Part of a small language model's weights.
Size: 2 heads of 128, 10.2M parameters.
Architecture: rotary positions, tied embeddings.
Training: a variant of SOAP for these matrices, 229M tokens.
Each number is 500 + 25 x the weight over its row's rms, rounded and kept within 0 to 999. Layers, rows and columns count from 0. Numbers have three digits each. The size before them is the row's rms in percent of the matrix's.

# down: layer 10 MLP down (transposed), 256x256, rms 0.17, rows 21-38, columns 0-255
# gate: layer 10 MLP gate, 256x256, rms 0.12, rows 22-39, columns 0-255
# up: layer 10 MLP up, 256x256, rms 0.125, rows 22-39, columns 0-255
down21 097:499480548479469486527498508471534514531499509483510504490493495486470458495500493541490456528505516508501514471505478469463465454474504489485529503501476456506473500480476450488549489506503535484558503469458473504507500481521528513470480502479492491472509502513478505470491551516485503497526503528535516484481516510510481481527478433479473528503491525542514488504480442476553461447539517509507495543510472548477489494447471495502472532523486526477466523527484510515514458462532501456538470496502503525512511517520510518464534478523490484457522503471506479457529513507497500506506492515516499571516498501506501516437527475529540534500518527537517451504548466519498497494494503502495487559535498502494462498501476480482532525513527488519509462468470542497514486498483489
gate22 089:507485518505504503527472495478511505469507510527483499496515496523507498527473501473545520491505511471544523473524535507494498509488538482467455442478533529510528471515528524481512483464473551513483506465502511447508492518510522556488502484517543466520477510497490493501465465485508487495492517481545487514526457488480489473487462440474526514504508520469485493473513495536500488478501486487534520527517540443486484540487516505553490490475466525535442523472495522554533473512486492465527469529453490517450460537472493423483515488497511532512462507497508508537510523507529525510473487509527484494464488523500477486503486512498479518465499434493523513494455509494499474492497522509475488564522469539537478510535512490493481490486498511496512518459488518546461492475467517
up22 089:487511455508526483489520438544489513493536494508509483540476505506512512486535504537486553522501499522526422450477464529506529516518490495491482565506510527513517468516481544480485528480517458505492461524454483479504489477515479483509513476510446491490489509479491529493517518481525468482540498551492529494483475500491525498499517485466489535505512495482481512500522512469523480475493516503560473508508501512509507468514507495443525497517542588541531496494502488492479516506512506481511575490517513502497538482517477513495459536519477475518509486492498474471483486492538517503497522506497455504527482500467526492525516496528484495503511478453500538490527502504554438485537509520467528490495480447525535539508496509493513538483493469495492460453506521506498460495470526
down22 098:514515542529559512446499474487477522508499511484490535505502493517460528572453521518485527475545498472520505508539523518469531520499472492503545472487496543493481512546510528490483477528488516504494496508496499498498474495508515525529488448507505499490530529478481463466467458446514498513443517463506528534498501473479470475502486519471474542488502536484488510530525532529478533489508489461539530553503494477504488540472495524550492525523534520509520542499455508512541502498478502521509431504526490482504489511472526456502482509498553467479494475490471495507505542539474510542479508476532455474518476525504522522512511522476547492474503518491548525538495540491505543479508459517522482480502464480471488519516515502458503534488482498526496482499480510504499500485510507
gate23 099:472491505520509490516490553470505545499481487480541530528500534477513533505487508470491503512475478527504532492475526550496538511498525544463457517513507496531556526507540514524508484516467521510502490514498519510484532467497470509529525466489488492526542525492494473504465500507513519527519536473516488456558505483503495506473499480457525492541518457525511541511490499501488482496514526515472512550589489504531502524503502502525464442468489498491468533502505538484483537511472482496496522484467471480477520494524459507437466499463524508510552497526482503531518528478488476495495504532522507502538509518521465483547485494501478484492486503494549483500532515475507484510468510510478497490502524492518556469517508493490496447495502479585472471468533481489470528528528493
up23 095:529497514489494510522526508525502522490535499471485450538528515495524470534474481509559491488521461451498484489510486461520550501512497522502569507515465482481501512524478494490557520518498492501530540482458491481526452520489497507502518487495499512535522517515483523519522511460521468484489503433507507482515484538526492464506498492511516510494500511518557496483479461516494523462502464521517475481525538485517556469449525440485477464544526492489490543468468493498424505517494513522518496506489464496505469515542502497482521532533502436509501483471510513490519491498518522521522529457491463488487535503527505502488504497480490506499493523469543483489502528467462516519474496519540514457521560483469467493544502495460477478486526505458521502479512483470505487499472516
down23 094:571535475489484545518475493504497470460455466507499482516523531490504487454484487496523491505470483491525492469484484498483518497492526502519444498496499469513540487518485480499500481482493471563496509532493465498478574473541505515472556476485494510452528500528510506507521515506523496449511520517503472452442495495551473544511487494480499488515466455493526489444525503502465456499482495495493506483469527470497517479504469503485526513485498519521463520565492524482488481491497514499490504493540473553553520494513471485493502531488502521512492483472477494473505511538522507485553497523536478496504493522515518492520459475512476499511508507514493474460520506524458494535488504501467519509573498486475500495510499470473521479487468476450449502435486504494510527542510517
gate24 099:498509494433506499479464480508496493511510531508477504547494529487505536522447498461491536482478460456508526457499501509475506495508512469493512480500452502506529484526510515499521477467505557508442517526479502527502514462455469467529486494458534476486471487495502520495491501520482499522463470502502478503493515519517514519509511495489537485492489518511478446536473470495479541493481519495442490501498485468539483499523524486500520497478536502499475500484469458570507481512508517471538476439499535501503480548524504482473495519509510501475466476515511457532449491472496507532519492520496474489517481500466482491482523505491526495495473500480498514539512509472578507496468496523478479495529469563561529529481493438517548490489481457510481480463466506521494492475506472
up24 110:498509516446500474475478492538520531501503451541443475501508506447452520496492477443526522515487458510512477521469483515504496525489546501493488504446503508515518476515506503541550487517524521505491486546483500533505501445469434475498488478491486481476512497500519495504528503540484537504506483494497486503510517495499530494462451504496515514520474514547509489529493470498471481524489501470479496500517462450489485501458519514527501434521468506451478505485475460521565503506469525505523478506494500505506514494506503519472473494494482502503486492475517477518478492510507520554548496501513498461472513528502531506498529483542500495485480485495490529501538481510523472493437541518504492500469439531519565555543493481482510513535482479471480501498435511518532500488477487
down24 094:486530488492447518480505515457468504538484537505473525520507493463483497491449501489511504500472453501490505504469435529496455467538486511507513502483511514511489498497542499548521570485503514542509527515460507518511493512504545496504506498474463504478522469478491523520452531497500525516495525479528510479475505465510500535476567514514516536529489501512500470522505499501444491526510527480462521480511494495519471526483504553493519497484540497482460447555505501481555466498506479531531524492470521482467514481508516509502493497509440459513488516514499480514512554513536485507466483483528516483504468531491487522474502506518509464532545516461481538525516479511470474505454509501513498469510507507518524540522448474514522481536513488514443520484483534507486489553472480
gate25 112:500513516461455518516472481469459503500492465520464520488483501517522507489485514495504506552520510491485490490510479494495501522494497507490518491509517504480523503512522488501487471494510518502467518515493480478453465495500531540478511565506534511502502497490446512477516515477459520518537534445493545485526514469531515553541546508560518500502506490507553494516450506481505429534475519474469519532512482553515513503502458521531495441476477570508442478544524522474515473457509489499520478510538464526512467467493496510527502487481496462483519483491524529465460481455511557465485466496529509507442496489501525459526501508500480497488502526496493478527543523531487513491483525504498536491495539513475458531483519529497493486525497465498482506498522504513526531491484503
up25 112:494519539482493521510502508497519550510495466484551509496507466484457531500533481511496508543478525493500489465485495464513511509516513496513502482464557499515510499483463529469481492525522505471508552523489497442510519446517536473515472483483544500480504524527505500507520493517474464515467518511546502474488541556462494504531464524473514539483487531489470494478501532523506520522464530470532471526488508483510526496537486498486512499546521529498546483491474512463487454500498532449513530492526524539529467509464479504461499458493479426496509495509491532519465516541471504485483510494458466504504485473476473525469499539553482485474469495531499487500476524536456516489496479503516499457464472528540503475505496519537516508510498516534460481508475533499542527467485494
down25 112:482537513428515493489453540529501521489476483515495489503483521496497508459510493482510543519500494466479503506486472475497520500525478517482461522525567460514472463542506491503505506495522525495516534523525485472501539526442531504518494480524528503480476486479546487536541468484531495500495555491461480493518489512495489496505513508508474469509490521477521538468490477530485522518483519512495485498480479499505492491445471516502539510503505495477529470505494479532479513497466461531505510556512502508545528542453556527499442479467487478491527532517482506470478522504488496496574529480478482468494487476508462542510512522481496439470495497491511521470495530543534515527477516518533514506487486518483503472483503502525516488506535427477544518510469531455486486523482499
gate26 106:495497501537482481482468478538490487537513486538436479534512493549495503497479523511423529483502485492499551498509519502493538521508536450479538530490455497502470539468520554507486472500495492491538484450499524516477531492524495538479514492536486489447469466504501465512489513499466490484523509495529553490453479505524524511505521508510516481484473526484484487507528521514490495516469502531469572495526511518496504495465522492512504518466508528526530495487526539521510516537500486537498513484461475552509511491532470449476513481482539447486514499497480490486525482474502494532502445489536513492545502515522503474491524485500513506554524499521496488482507488483465486473542517446520479501512527515489469544542567498505518481486505514478491510502473511473538517524500523
up26 104:514477502500495486583501493486521503505490506463481455476467533513550546522503498494510548497469510491506574522506537518504527498500487462551547505476485527514493461508497510535467497479529510483516490475480490484527488487470492459506477526528509465496473543540475460503466523478531525496518500502490506496526498466463478465501549490523502525519537486497459533464512476478479501485503473493500525483484472509497494482507456476535476519474478491451517486490543513485501507449486503539501522542501513528510511450511479564510466453474500472465485502472488492475504476518496488484509535469509515515525517475470498499511483536479490542519510476496504520533431534488486489515509531470533478503479485497497497475488496525498487442430504542539467507507509526522494518499496483
down26 103:513462504501518527550502500491542456515505437474521529518536475482541460517516465488483498465454503482469497461500539527481483499499478460531536513492457482543511471527504507485493502484475484514533524481487490510522530505510474497476544499486516449512474465554494552524483498500482508483510464466494486425515519450486468489524529487561492524508520482498467517532512487468501507524530506445458517513532476523523510526518494495510492538473540523547550497485508501478504516482492536520483456506484467522531531480459544496505492492474500500519514523460516517475509534559496535524476465475493498491488516551500542515503492506466541501530538490498494524534477512513498510494488486491487500486515495489466484467479519499514509491532508502536475489508501527528473518477532477
gate27 103:509536470503498511483495501496503474529504489498492449446530511504484529515489469453487491459522494515462509501472484536523521537519540469541517575465531471554498485454465466448481477492566510563528498504478529493490498522493491520544530507515498482491502533484493536535501531523494508474492521475443522508549483470486494492482494474516500497534495478499474504540489513515519482431486502533520492513524504510495524515546461513496540493515474487494483518542453502569495506532499527482523472493476552482486501471504515506473520484498497487509474510513491499508507528531488524492521491464481466483496494516494501484504514521504483540528456513538523463527474511475486462501509509509460476494486483541513450474495520472520463478482517491513485527517518492437486507476512483
up27 105:498501507499508525469467510460497514528484478513493482466503506492501495470435496493508514478490500477497542503484504522462498566498532487500455579481538489466514486501475502539470511489552517509526528509478557518527541492507512565493539516485535510498491507512530521471517486489459508485515475469503497512547482450503509483458477506524530489561510490482465541515497492495523516496483552513527520511463496514488511511536509518488506551553494496466518489485501498523511488530513472479471448498445521496557518520477468562523508487475517460508517478517500516473507525510505537480500509527494480469472501492529467540471534491503474486547521490480499503564522554493485515560471501492503510493516481526499481490500494503493511488490537516486479522493515512537503481474521527
down27 103:485513436510506514489482511505483524459518507497498510456527468476466526499484479444490498486517516473465470521528482528494497444499513494517505538542515464524473526505444509544529510487508536509562471505503470511479452504473562504502471481515483475510512477465485500538456476524488472471501495514472465490509508496554500559535458480540483518474496510499532462529518512495520473520505521507489392505517522523498492467553502539483519489510554527513510505515484578542526488510523511497527498472536517527488497485493513480486501489502463480475545502512504498519513524542528497496516539479490516475489488510504521496495514502526512498509481501471497490514523503513470486519509511492490525520450508489477474530504488499490487513519541481489484481555483494483509524532529529
gate28 109:497526493477521477526490530462542535469570506529505489492554536519516503509480504531525444476507487516519500467528489507529505478464470475493468542455468501464513466514495507482505512508498482540472504512491528487535456520504483467475535447482486471555513497469526506520493498493529480497525512494483471441519549484466506517501467472525500485577490501468521533497535505480477496492475519483506598460504521470491509495491459524464488484503451479489542504500521477475471483514538521517493475490516518474480561437461511484500497488512522487495458484537517500478502517490534492468492506491505499508521511489482480473519497448498485490498534474526484491520482472475512498517494524536501508484486462500507494518479487541526522447487501499511465489500505504475485495518511486
up28 107:572508492495489492470533435474495465494498507496500552495453473507480505490502532492499570513499535511523497492477476507488492540482520486512497510488557534500504479498532504462508489537453511480499493528491491485449541461472483495504477520539498531446525484483511502484526509489469501493531512559500485550518446441462445480532535510455480509469486517523476447543459492491531511510508523503481435472521513536502508494478472536493503500535486529509512500488550508495495525531471544491494532502496467489486497527493511535496496484488495474504508475522526514487498508516474462514501507461528471506485512491485481507455508485468532487444507544521533502511540498520500508528480516472453499514500493479473506507509522495477512530490522512495469482500489492537452512479479481
down28 101:539493485555501511529465520458482518537484510487493506484525483476508500508551521492505544476499475506476487479518489482503538515503553497496526482507509523515503518475566511448485434523451427472448531491499531504508468508526424522518521537508494515512469487493500539492519505523492489522479480507526469495473497523484449505531484495476557514505488511523507498468498490475483446484510453527464475512492481512529520494499497419507490492479487539501507504510491501535512482501477525510556521507469490494463521506540484503512506518493512517496527465470472497501506524514505518507481505449507468503510501471530472572478476498512510488483489525516508454543461514454477483509478468469477516515480497504503494485520515555507480466494499462483545494508523518498507487476502479
gate29 100:525484488491497485507476494487521490480572454481505511505526514498476504496500485490462516486512500494529509517497471481472528527514481488472476483476500497455508495492542506485514492508483503518488478505499492489498461554476487474537455502496505469525511488480478542508488510537456498493474538519486506521492530555485496515471477478494513517507505540490513488484520508425451499536511495518537463494474478528539486552510508479495535470486540514531497509501503548494542502501448507475496536477515493447545469521517551467521503477478536474494497515496526516477551503507482469483501492505483535501501451481456567517517507500542526522502483457422510484491502533470485452502492511481524462525495488497521567459516493500483483479501458483484530506536509497539498531516481532
up29 100:496534466517476516470543529538473510522537510493526502471518529482509458459501556505519512478478506512511499471522516502473489487495502506546509512539483499488451543525486543448496483498507489502505493451506521453501490461496498443465512497500478460473467530481477481489508525471550473495499510452555468548479495490504490491539466493461510467512517512516455538499471490503521477497517548519511488511558496496477506480539517523513470487529497505523514528481536530491439532464549507494491515462512511508485509484522509503465484540464428500518453528485485495565501501509505534501520491506465477486489506506461508499506493501495474579461504490484516513505507497515509493511489540510531548494513553497497502513501502478520507495501489496515483486491451467492482501463498485
down29 099:533521473521502490468520518527486503524503527507524489474529516493515519472487488530478495507476519458494495491488538508494543487513531454489493493513493487502500506519513522478489481513505501512491445474506538534516558490479452476476536482519506528488444487536518510444547508498526495473505451494546484500507503488498534491507471508514482503579520474541450518442504479510479449456472484527457517551491473498500483490503522472495507511499490511489487521495447507502495481520489473530514534546495472492467518494521503512488510469501457472527475516481528452513542460461517486536532483521482494466538491450471477496496502509499498516497504459510496513465451516499503511510480505495528513500483491457464471513528505486497472469488524520529427502467470475458472483457527521
gate30 102:489499507510504524522490492464491453483507516540520511484471471449535501491504455476496517493476489505498491479497496477539478506456495515466490459525494508539506490540554528485465473466506496535513499519443468495480469464492466532523529508455486471527439476496500506510462498518463487495495476505507479513521450463474487525524450522550538486505463497526454503484526491515522513488513434524476534526505488541491507463501531496498501491481549491517486567498457519516548501523492506474517501513502493475464462476495478460502516509489540521503544502497453476474499467525527495442519477468524514535506500487498492502471457493513459488508502479482478524485509509545491480486523477493477496506521522525433478492474495519506517500531481554481524498474518508487487497475537488
up30 100:479478517561514498522443533482505491478557460511529533499513535508456532526458516526487504494484501477491496529487477479476504522506484496493490535484565497527511524479484522543522527536505484492523523481507502514467486495457501528509529500474486539519501481507491536527512504529528497538493489487518490509496500486502529496487485480502465501492488481506518516525542505502470538483493469497508530516552452523507513529479523495579501477498518482495506466465493473494511505472511510528498502485460529483497506486548482457465514496514524470498554495489535519522535514505486502505516535458507499486508508513494583524512525512482521495541566520475525506522463491467497483515451503505475492458526501448502498496520487504452480472491566480482484532519489519486536465490527563
down30 100:527500511493517474509503537490502476492457517479525533543553530493546525469513494509501481502489508502519477486463514501498479469493547511543500484479440553493513475500511523495535528537524504489529509511530538471516530540538515469508537507492501520491489476476508493518484497489499446452491435463491487514469497478486508522483471540478496456529488490535515494516515448521490484507466508502510531481495547493517520492548503456487503514533515493472529578486489528468508461492501507496503487488503499502544486506501442506525519495483445518520501490479459497498525458517478524508487531571520519512513536500460491509525516480548520523505492535514527500440517541470486514486489473533462482428485492502496481539484510513499465512485519501492507512485466470522513508504494479
gate31 105:496498475531514489537542511461506501495484533524495498480527455491503508522481519521469539477495452538485546495448488499482533521515495490540493480478494535466536458497540524535531477471525482523456540531445443486503540486518440483481482501517522450457486486526485474532530496535521500489516495520481478461494491448516522515511500492478467512510474525490487486487529545505501536525514534504515506505426468491494514489461487475489527488521499491518475461522501507517571473481474510490498492513506466549501500506531515502463494488458488533484484477503508506468531506473476581518484469518481511547481501497451528496486516494492480512522505456464495511528490481517511493526484487510514495478520460504515497462556479497490488499507463532516505490505506483470523500479520512
up31 103:522530441508487495478488497495473491536506482482536525487525523513492520466496473529491490509482480499543479499483470460519507474458451502484502483529518491503482514487511484494501494538497492450505477508470489507438501502523493506490535497510470517531488507461515520466463517454504464528489521490498539502510519511456512525517475535542505496514472500504538530535528488463483476474493480505455447530516536515468468498483481539513447527493504508502482511474546502437473537487473522512517489484512513486485520471474463520469513501501528505495530532450547493487516472549469462476496511461544504484478475501502539546507507462508527479507549490504527511503511503559505490499533496510501505508521536517542551526471538427479508507491536511477478509521512520518490452491479523
down31 101:533527489506491507510483490465498492508466515497433459506531523471544521484520501486491506539519500537497541463473534510462478496480490492505445525509502476525488511528508503478499469527512515507526506473554530489517478486519512498510499509516489490465497507526525495471469540484529443487475460517510457501462486477503517508487458512485524537503515486501496498496500491484518457470475499456536522510488510510510543512507493489489461572485485479523483491483518460491469585476495509518499554511498559483532472511501518506501506522527476518487474512510557496473484465485533486478522507525493517490486487505516529481502538537553483514468474501516515509478533507524486512505524519520503548492537466434491480507518541509491482554506494515456530435484489524501487491499443525
gate32 101:517528511505487525481519499465496508483503467490510469558475517516521524487510489455491517563492511492463510486497467496507515496497528462472486467514475546516486511532487538487517532456495478511536494507460510500535480500490525526470477478475516491484519506501473506466474464475497491545515531573527451502479561484496458521492484522487544506522462533490500496520491441503527488529489493501488501497466510521468500513513501506450520510499509512553495518484532513529473482535477511494478493474494489444544509490480482493487472506488493501518507500511508514509484561512511501450462528528527475526503500490585452511483494496516515478477531512493517502525525487547475470531485495497507519519530442529522491536502484536534531480478474474504501462541508450461482539503497478
up32 096:483503491468500471517467513488569484473531514535518500481490509461504483521457463521482497519507502443499509513471469523512489471496476512477499498479488467494476483480514507576515452473501464496475478517540472484502470479518479446507509461497515498507475485497490552467536535498516525469526469461516521501488455502503531484507429530461491513537464498528522451489541505480486455510513483477490512515507496496540506501507503488492511517512527524489485486512435510543516533526505523503492495521538515535492543558515535479503495487491503471515492530516507503482488482523496496521526535456489503475487508519489505453507512514480483498495501500503497521468535536503506561558513501536466466490474527508548473503496526483528495538514536525504484469470507475458558515469504479
down32 099:500515508472494528472539532484537508475516524478522515498526457546479464484497469501494516526484552503502494509536508506522534520506513504465480515495502498471463474521503492528477526523501472496477479525476495483503518461475530534490483455532546495539511507501539548453507497495500467483509499499505495543493525469485504501481487541518476484504509522474503443463518470466479506511512516496473489513500523490489494531524514478517499517494533479505510466523503468464554478519451556529457500516480505508489546488536564528519498472475502506488476555466506493503505521560524471519501499512535487480528529494496464501490461493527480543487499479493459497508496511438490516499485448498553488487462520494505491492504470545493475519486503489570449541501545465506512462506484529
gate33 090:494520530509484471486454512514469497455486541463512496477478477491466484518498490514468473508496536571525489469531527475466461516537489512514465448479478530483528506496527499502514487487498490498488470501508485495454479481489521479471491494436508468534510520488493515540503486520504487509480499500480526516510472498524485503522522467476469467495500482497546491525497499497508513502499515554498477434453505531510479482498511484519508521497568497533508527477535476479504459479508483472486538517461478503525459474486504457504468528475517523485475501530482482476529518464515495569499510516524490446460499476508480520506523485491508533491497529481498499522472443502515477464542529536508505476531517517462466553510508487512497486451566511520507488505477472502545528477453498
up33 083:525451473537474494494475514509482490478573462511477507482529475504512508478469501510493536476528509518498486493522512483491547516503534499476489495514526543530516522489520450509481503511523479497482541469420483500487511514493541484516524502495495522460483491463482470528508503485461459498493487513498518486447517486486530524478482507507464515531461481472472548511492508504481490489507462480476548507465446485529497496509474494496460482490503477499502471529543483521532504484497481525480505514480446498496521428464527503521473534473514519509517561488476473520521516524480545459478486510472492492525474510476473525544503561511497511486476511512530479493508523519474488523497530429518528469505451466500488511488463487470516499506500472531489473536533510506483476473467485
down33 092:488502528524501544532503536460480494514482529476495472518520495552486476523509523520491484518499500499499489519490467500471469509527423478511514520505530469474510489511469525496530532476486532500500477559496490493503458508492519501498509501501505509452513528516504540525478472496497506500484482497486443511493504441527503493521502466495507494483507558535530483512516449465434514519476486523526483498470521530481490487521535481485502529525506514493499510470492468459550486501511502495504480487477498478505485545501511462473474501476516494471487487490523464504538512505503511529551502534495487542504527512496502508506536429490542515506518460488465558529524497454528485468522558493483482480472521538463442527508559502508505523489514513508484491522449483554490492507473550
gate34 104:510502494528471489546477482492444460494485487544515491460481525474496518497477500473492525510479539520541458476488489511521488496453468466535508544533514540441482476515472557492483469487476489502547515532494472476524513533517484502511467462515489497507535526490487499523500486482485495502505504556503545507474523530538449543477529503513471494500504491495523534471504518460516511531522456498482486604496549529550489511491519491488469478531483511455507506468510532514464524520490488482476493509471507509476485490487436531508515491467463491503476485483533504481471499481504512463522498505500507430535496488478506498496526486532468507520509496497496510534492480519485519481516502531510509468510505507529543487511480489513525479485488525522499494509509511504464540468455548
up34 103:503514511463517510493504531462485435496498495538481479473510456509521496495537504514507507457518506518464433512475493513475489474457530502507511523492509488512534504490512458496496515489476492478486489496473518546525509450516526482521522504526490484495489416493495528476484467478488525498476482480505468502492503491504564500512495470523493537546534486475446459514508492492475488488488527488481538490531518483496523489477511497496487521488476478507492474519473471509528492497496497494487492491500538576546520549511528481473494480530521478497484530519497483500528468481469487467450509544446511484522523499534500504500492532504506395486512519503488483505497503498543530528452462478501522510487518477482485514495472519503479522474502448558441502516512476489459522490481508
down34 100:482517491482485530487523528472489475524460498458487503464518499513513526460480511516495467451516489507481494495508512504493520503482480474492475501523491543544523508465483483495509507487470536497471475545500557515508515520483490480538527545514519527457455472474503471483485462509491506525461503522471487485527534473478506530471472499530566515489543515489485490526475496543490510482480466525487489460481527543520508481502495508528470516482489533461509510533479526494516499510515480460510494465511469427516527504504517467550526505493554483481522482535507480493504497476511480495460537535464540506490463487534526500468466514515540509491521497506497489501524535449484463534489541504523485489474492513473488553502524524467493492537508553531545443505509523523508450511514491
gate35 101:505458459482499456499469460531471492516472506507485523516499486478488490516453477473491537523486486512509468479450508515497525522485511534496491534490504467487485505468475509553470519494449485517449496504534469524491486512555521487470506481482511482499478467495492502511529525539515509527508523547530483472520462534477487531480440484511516548490454504479474526540496504490522465533486472494521542538456550522481509535531509487468520463493502502526498465502466525508469509517486510509500514459481471532476495534483484540487486499509496480515474530479492494485526480474487550494498550498490532471518532480481467471520520513491491512514527481518514509529477497500511479475469528476487474490494543496556490502523445511454506517525450495517480473541531451532533498476512536
up35 107:505475518506505516524506498528483545497449532509513438494502543488491513505483520485508526506505438535486474502448466490504452500483478530482502499443487477485516493463496554517465471468498532528484485518500506520488514509508506514478492493485476462426456508459468503521494515495486502465495511488524529467473495476509480509460541519506521494478482507536495447513479486508505525492510454481496523478468496494457475501514524529471487476510494477486510506459476557513547523550473485456512504514482469513540549512475524511516491499489500499531517504481524502504492497539482484463470466508521468468517542476524509525537455489496532525518496479541460509435502518515487496483478493456505449492499483520509461494483467562475528495480454491518502506513526513523515477506529516
down35 105:482511464468513506523487510495479566486507517481557490489496489465517504491473480440487505511501491500519503490481461533478503516502524474519507520496522519499523505466491532504497526518509514495508455481553484533526465526479469454481488464470501495485460479469506514475522508513537468490484524484505535468504513483519515514484515534484523495479481473494500506487488566490549532527424504456525567504492476517477514555509530488465541493506464501519489550460493510521461496470494518513496481477477483481480530499501481519511540472467493505524503509503551530485502491501453513498498472479455442480501538508532509482507551466501511536468497487486509510488477531542496508490512492476512529506513463503519502510462438498459492546482471530544464490509537540509484495516521521
gate36 103:512520557470518491487512522475508511463506518482466445488526500510500490484546487516490475461475458512513524514511483502497513519473484466523482517484465490519523476456467521480467505450496536518499472492519497542464528523541467508463456497495497466502503541525413529498459502516485527521507526529531504501480456479517513491483511456496472494493502540518517523478524501500515513516542498516526519513469513514463461495527516511516485482532488520511522503484485492510549538477502551517478473514512491469529486491468492538496504520481545478495511486510502511517485511504525472506492486490518488497516535491520512500477490511505538482483481482457505538431504510494457520506511493454446524554471499487563444482514453474465477463525485459473529493494520501469504544501478480
up36 093:528470477509499520490499460495448521498483520509507526512528524488534497502496473489532473528499486512574471502534484467493521486516532463500558505520502514504551515511549516493508473489492476486544525485512494487494523494521523519503515510545485507517478503503513513462481532498481479454490480515496549512533494478514515467494507503476520526471458510488511485481506474483476522503458467524492486438509535506498520481524483504523504524508495509552500492451525463460517532483523524506514505563468469503484465493529511537444492466508508463494517484505515554489477528482473438504521500460558527532460515470466486483506506502455461500520454529503530485547471501488514504459548498535471494512480529531509466495510526471494474511554524529497495478530512493519512488515472513
down36 098:511470473511489447470486484515515525486521513515529537515495512482485467517520497506494499484445521510531532516491480497484466473483490526492545493495499499535497484501534522475517529491461509502506482519466491501491489491494503470501531484495463463491459482500498473521475518488528464501481488514493476485505529484514471496485524537524561532573513477498505498493520497509508494469492447480508571510538511513484504527500457501488499529528448507489477473490491504453495480495490484524493516472476484506486523507488512503492422516481432521489468530490508485537574500454495496474507501499507541522504477491493507496463518470457473514493530484537574467527491485547466477507518471528498546470536506492496420496564526506498493500495497507503535504494487536478467506485465500
gate37 101:497514505461538492510435479485557540522528477516477501446507523503455522510489474512419546479497492473525514496474485509512468498483481482497496476547530499439537513499511506519495446480520428491498490521514465492471533521493479506560509447535517516484498498490464504493506535541469492511512514493487472457548492459474476470446496532466512481514521525505475485517471495524471538528465465489476470512513546512468528498508488501511490469480470468551526526543487506503530485502538537478513508500517546507534509518498506469513480486520480507499482534495499494506508451486491524515521504497504520507497534482501491509538502523509508496480500497544485475527527520521464507502494487520546520515492496489479447476511488491499465477461493496524493489529468508499460504465491470
up37 108:560467466528504511474503490564496515546501539490545465511493535487506485511524453516528496503507486526506500553477504473492460511494499483485494495557529539528483497492541454487509544469480483491480496545485477495487482528523492470531489535484498513484499475488490467505532481511535497480490503494488540484495471524542502484469474485512498489500495546507535493490469508493506511532504529504463531525502465491509499450520501472520516509466502476550493517521490472539469461474474480493458491467526511493518521464500496558484461533543518497543514506436480538524534497471517493515536491438510533486490498518446484470481517508500542497497487480541520471492520501558527516475517479498478496492496525501495472535539484505514520506542512528517538489512510496514526503541469464
down37 100:504504477492515497456518541482513470497528476460526508496499508500550489493481513506462464483466492513503498533477512514525495548509495503520506511497512492518466462473546498483515470471495463475481485524490523448448490509498548481482484480499489512481481499497468491516488495491505516472478499518496516527500466483501519515543515540477509541547510540478474500509498494496485529531529509484482520508470522515510489485495528490517531511533488486484517501490471512496484489544463546513493513512536411461486514464482482525483518502543483443492493497508557507539567530480509502545529565469517500505512476513523514483478531543511516490495529488448511486523518543494543506487567520493520492480512507484476534523530493501524455498528478501453485497437514497477509436466493494
gate38 104:561519468489554505483493484451475504508531496489436485449510519517506511462496471517532493553502499504484512475467554531501519527526479493513509504497513472516506475491498452456472528503469521453503501486544508480480534489469498479508490476486511474483466512525484472518471497492496565490525501527477481486534539480515478483518496523506541495500474546536489461468487500512503546510468482494502502498494471520520481488527499449477538484497520471535507529476522565511448545490516509493474525486522467537492489502498474504490499499495516513523472482495456518550454519556505519524502509506509515534513538494460503541479495466488483496501506455526495497499478545456510496533500463516539487515514513494484514523453542518489524489519492487456517504498478479529482563512490498
up38 106:477509512534479549525474517484472538514512511512489530489494484468519460499541485552494495450501566505536486478542509495515485505511507464502476488512511526526498502485431517458456432527483525508480454512468491510507465430524515509492489453491541480536526487520523504510557518496512479504528458493522528498488472506501509538480536467523521474501476488513513499532501485512536517508502513492487461511478503486494517516478501488517511481485508486490519523513518521528478501480450537485489478493489516491538530482512508524463513551483510456504484522466489566537502466492479521500497499468499480504474525500495527506470466516508502511518492510490502492523516501537481514433489470478541504482507499522471484502555496514491519522539431515478466501542469527546480482478493539
down38 106:533525502518484456480462522557527572477507500522514482481479507538487545497510459512491532492449513517518493504504472513481528477506482554515483478488480468535493510501520539475509511505524521512480470445501488504540511484455488489495496439497543495477520500544529502518480556462512518470495501509501564487543537503532520498501494450534488460550473511484481534505507494498527503525482491467524480501533507505514503529515508513508519495465530479566520484464502460524465500485513516496511500491510538499511505504474482501454483464512473506561477520464480496524502543510509512508491494549518526487480492517469517551533484505521506534483535500493494446481461488516469483512510524532515535530508517528502505503525509475495462504529493512532525537520543521480470462507507512
gate39 081:518522495482515475485523458522529507481460483496460484485502477483526501503492512532496496480507522474490464501516519524480537515521552527499503529482513496508419525544501502547489499511502482488481518523542535464476488460489516557490528490500539457477482513469511516517463497510514514491498484482435530523517533484549453473511495473464442477449474485501492527459484509529499497549465485519540469441483538498500521500473529500502498503532523512509504483514487472473530479501504515531476516495497511516501516487495512495511539501496500552567470528507439458508515514502542485495517481514528491494430521517488554525504453502499514503484506507503532535478502498486536472484494538489512487496505532505497518472486508477471525506497513482477520506451513494451527519531532519
up39 086:519525461481523546474515510522496538511543522451516533499498524555486473538459508500508479511463541504486484517510469485478477490464547476499518506512502502553525516412486468482486498541466533552453482496483508528546481496491510517504529503518504470536543505516509514537567484496473486530499509537521483483484490511527503510456507526479520473489514509516509491481494493493482514466493501504486511471519491514463510522483483527506479541502506517511472490489525484545484519478543479489498513435526436489490513507539467496451530464459507516476497482532514491508529519486511510522487501497483499502481457518493419519476522466451478538519507525479514463560523520488519482499541474506488512473486516511488484525512480471512525526508505471497492498482511531515472513503503490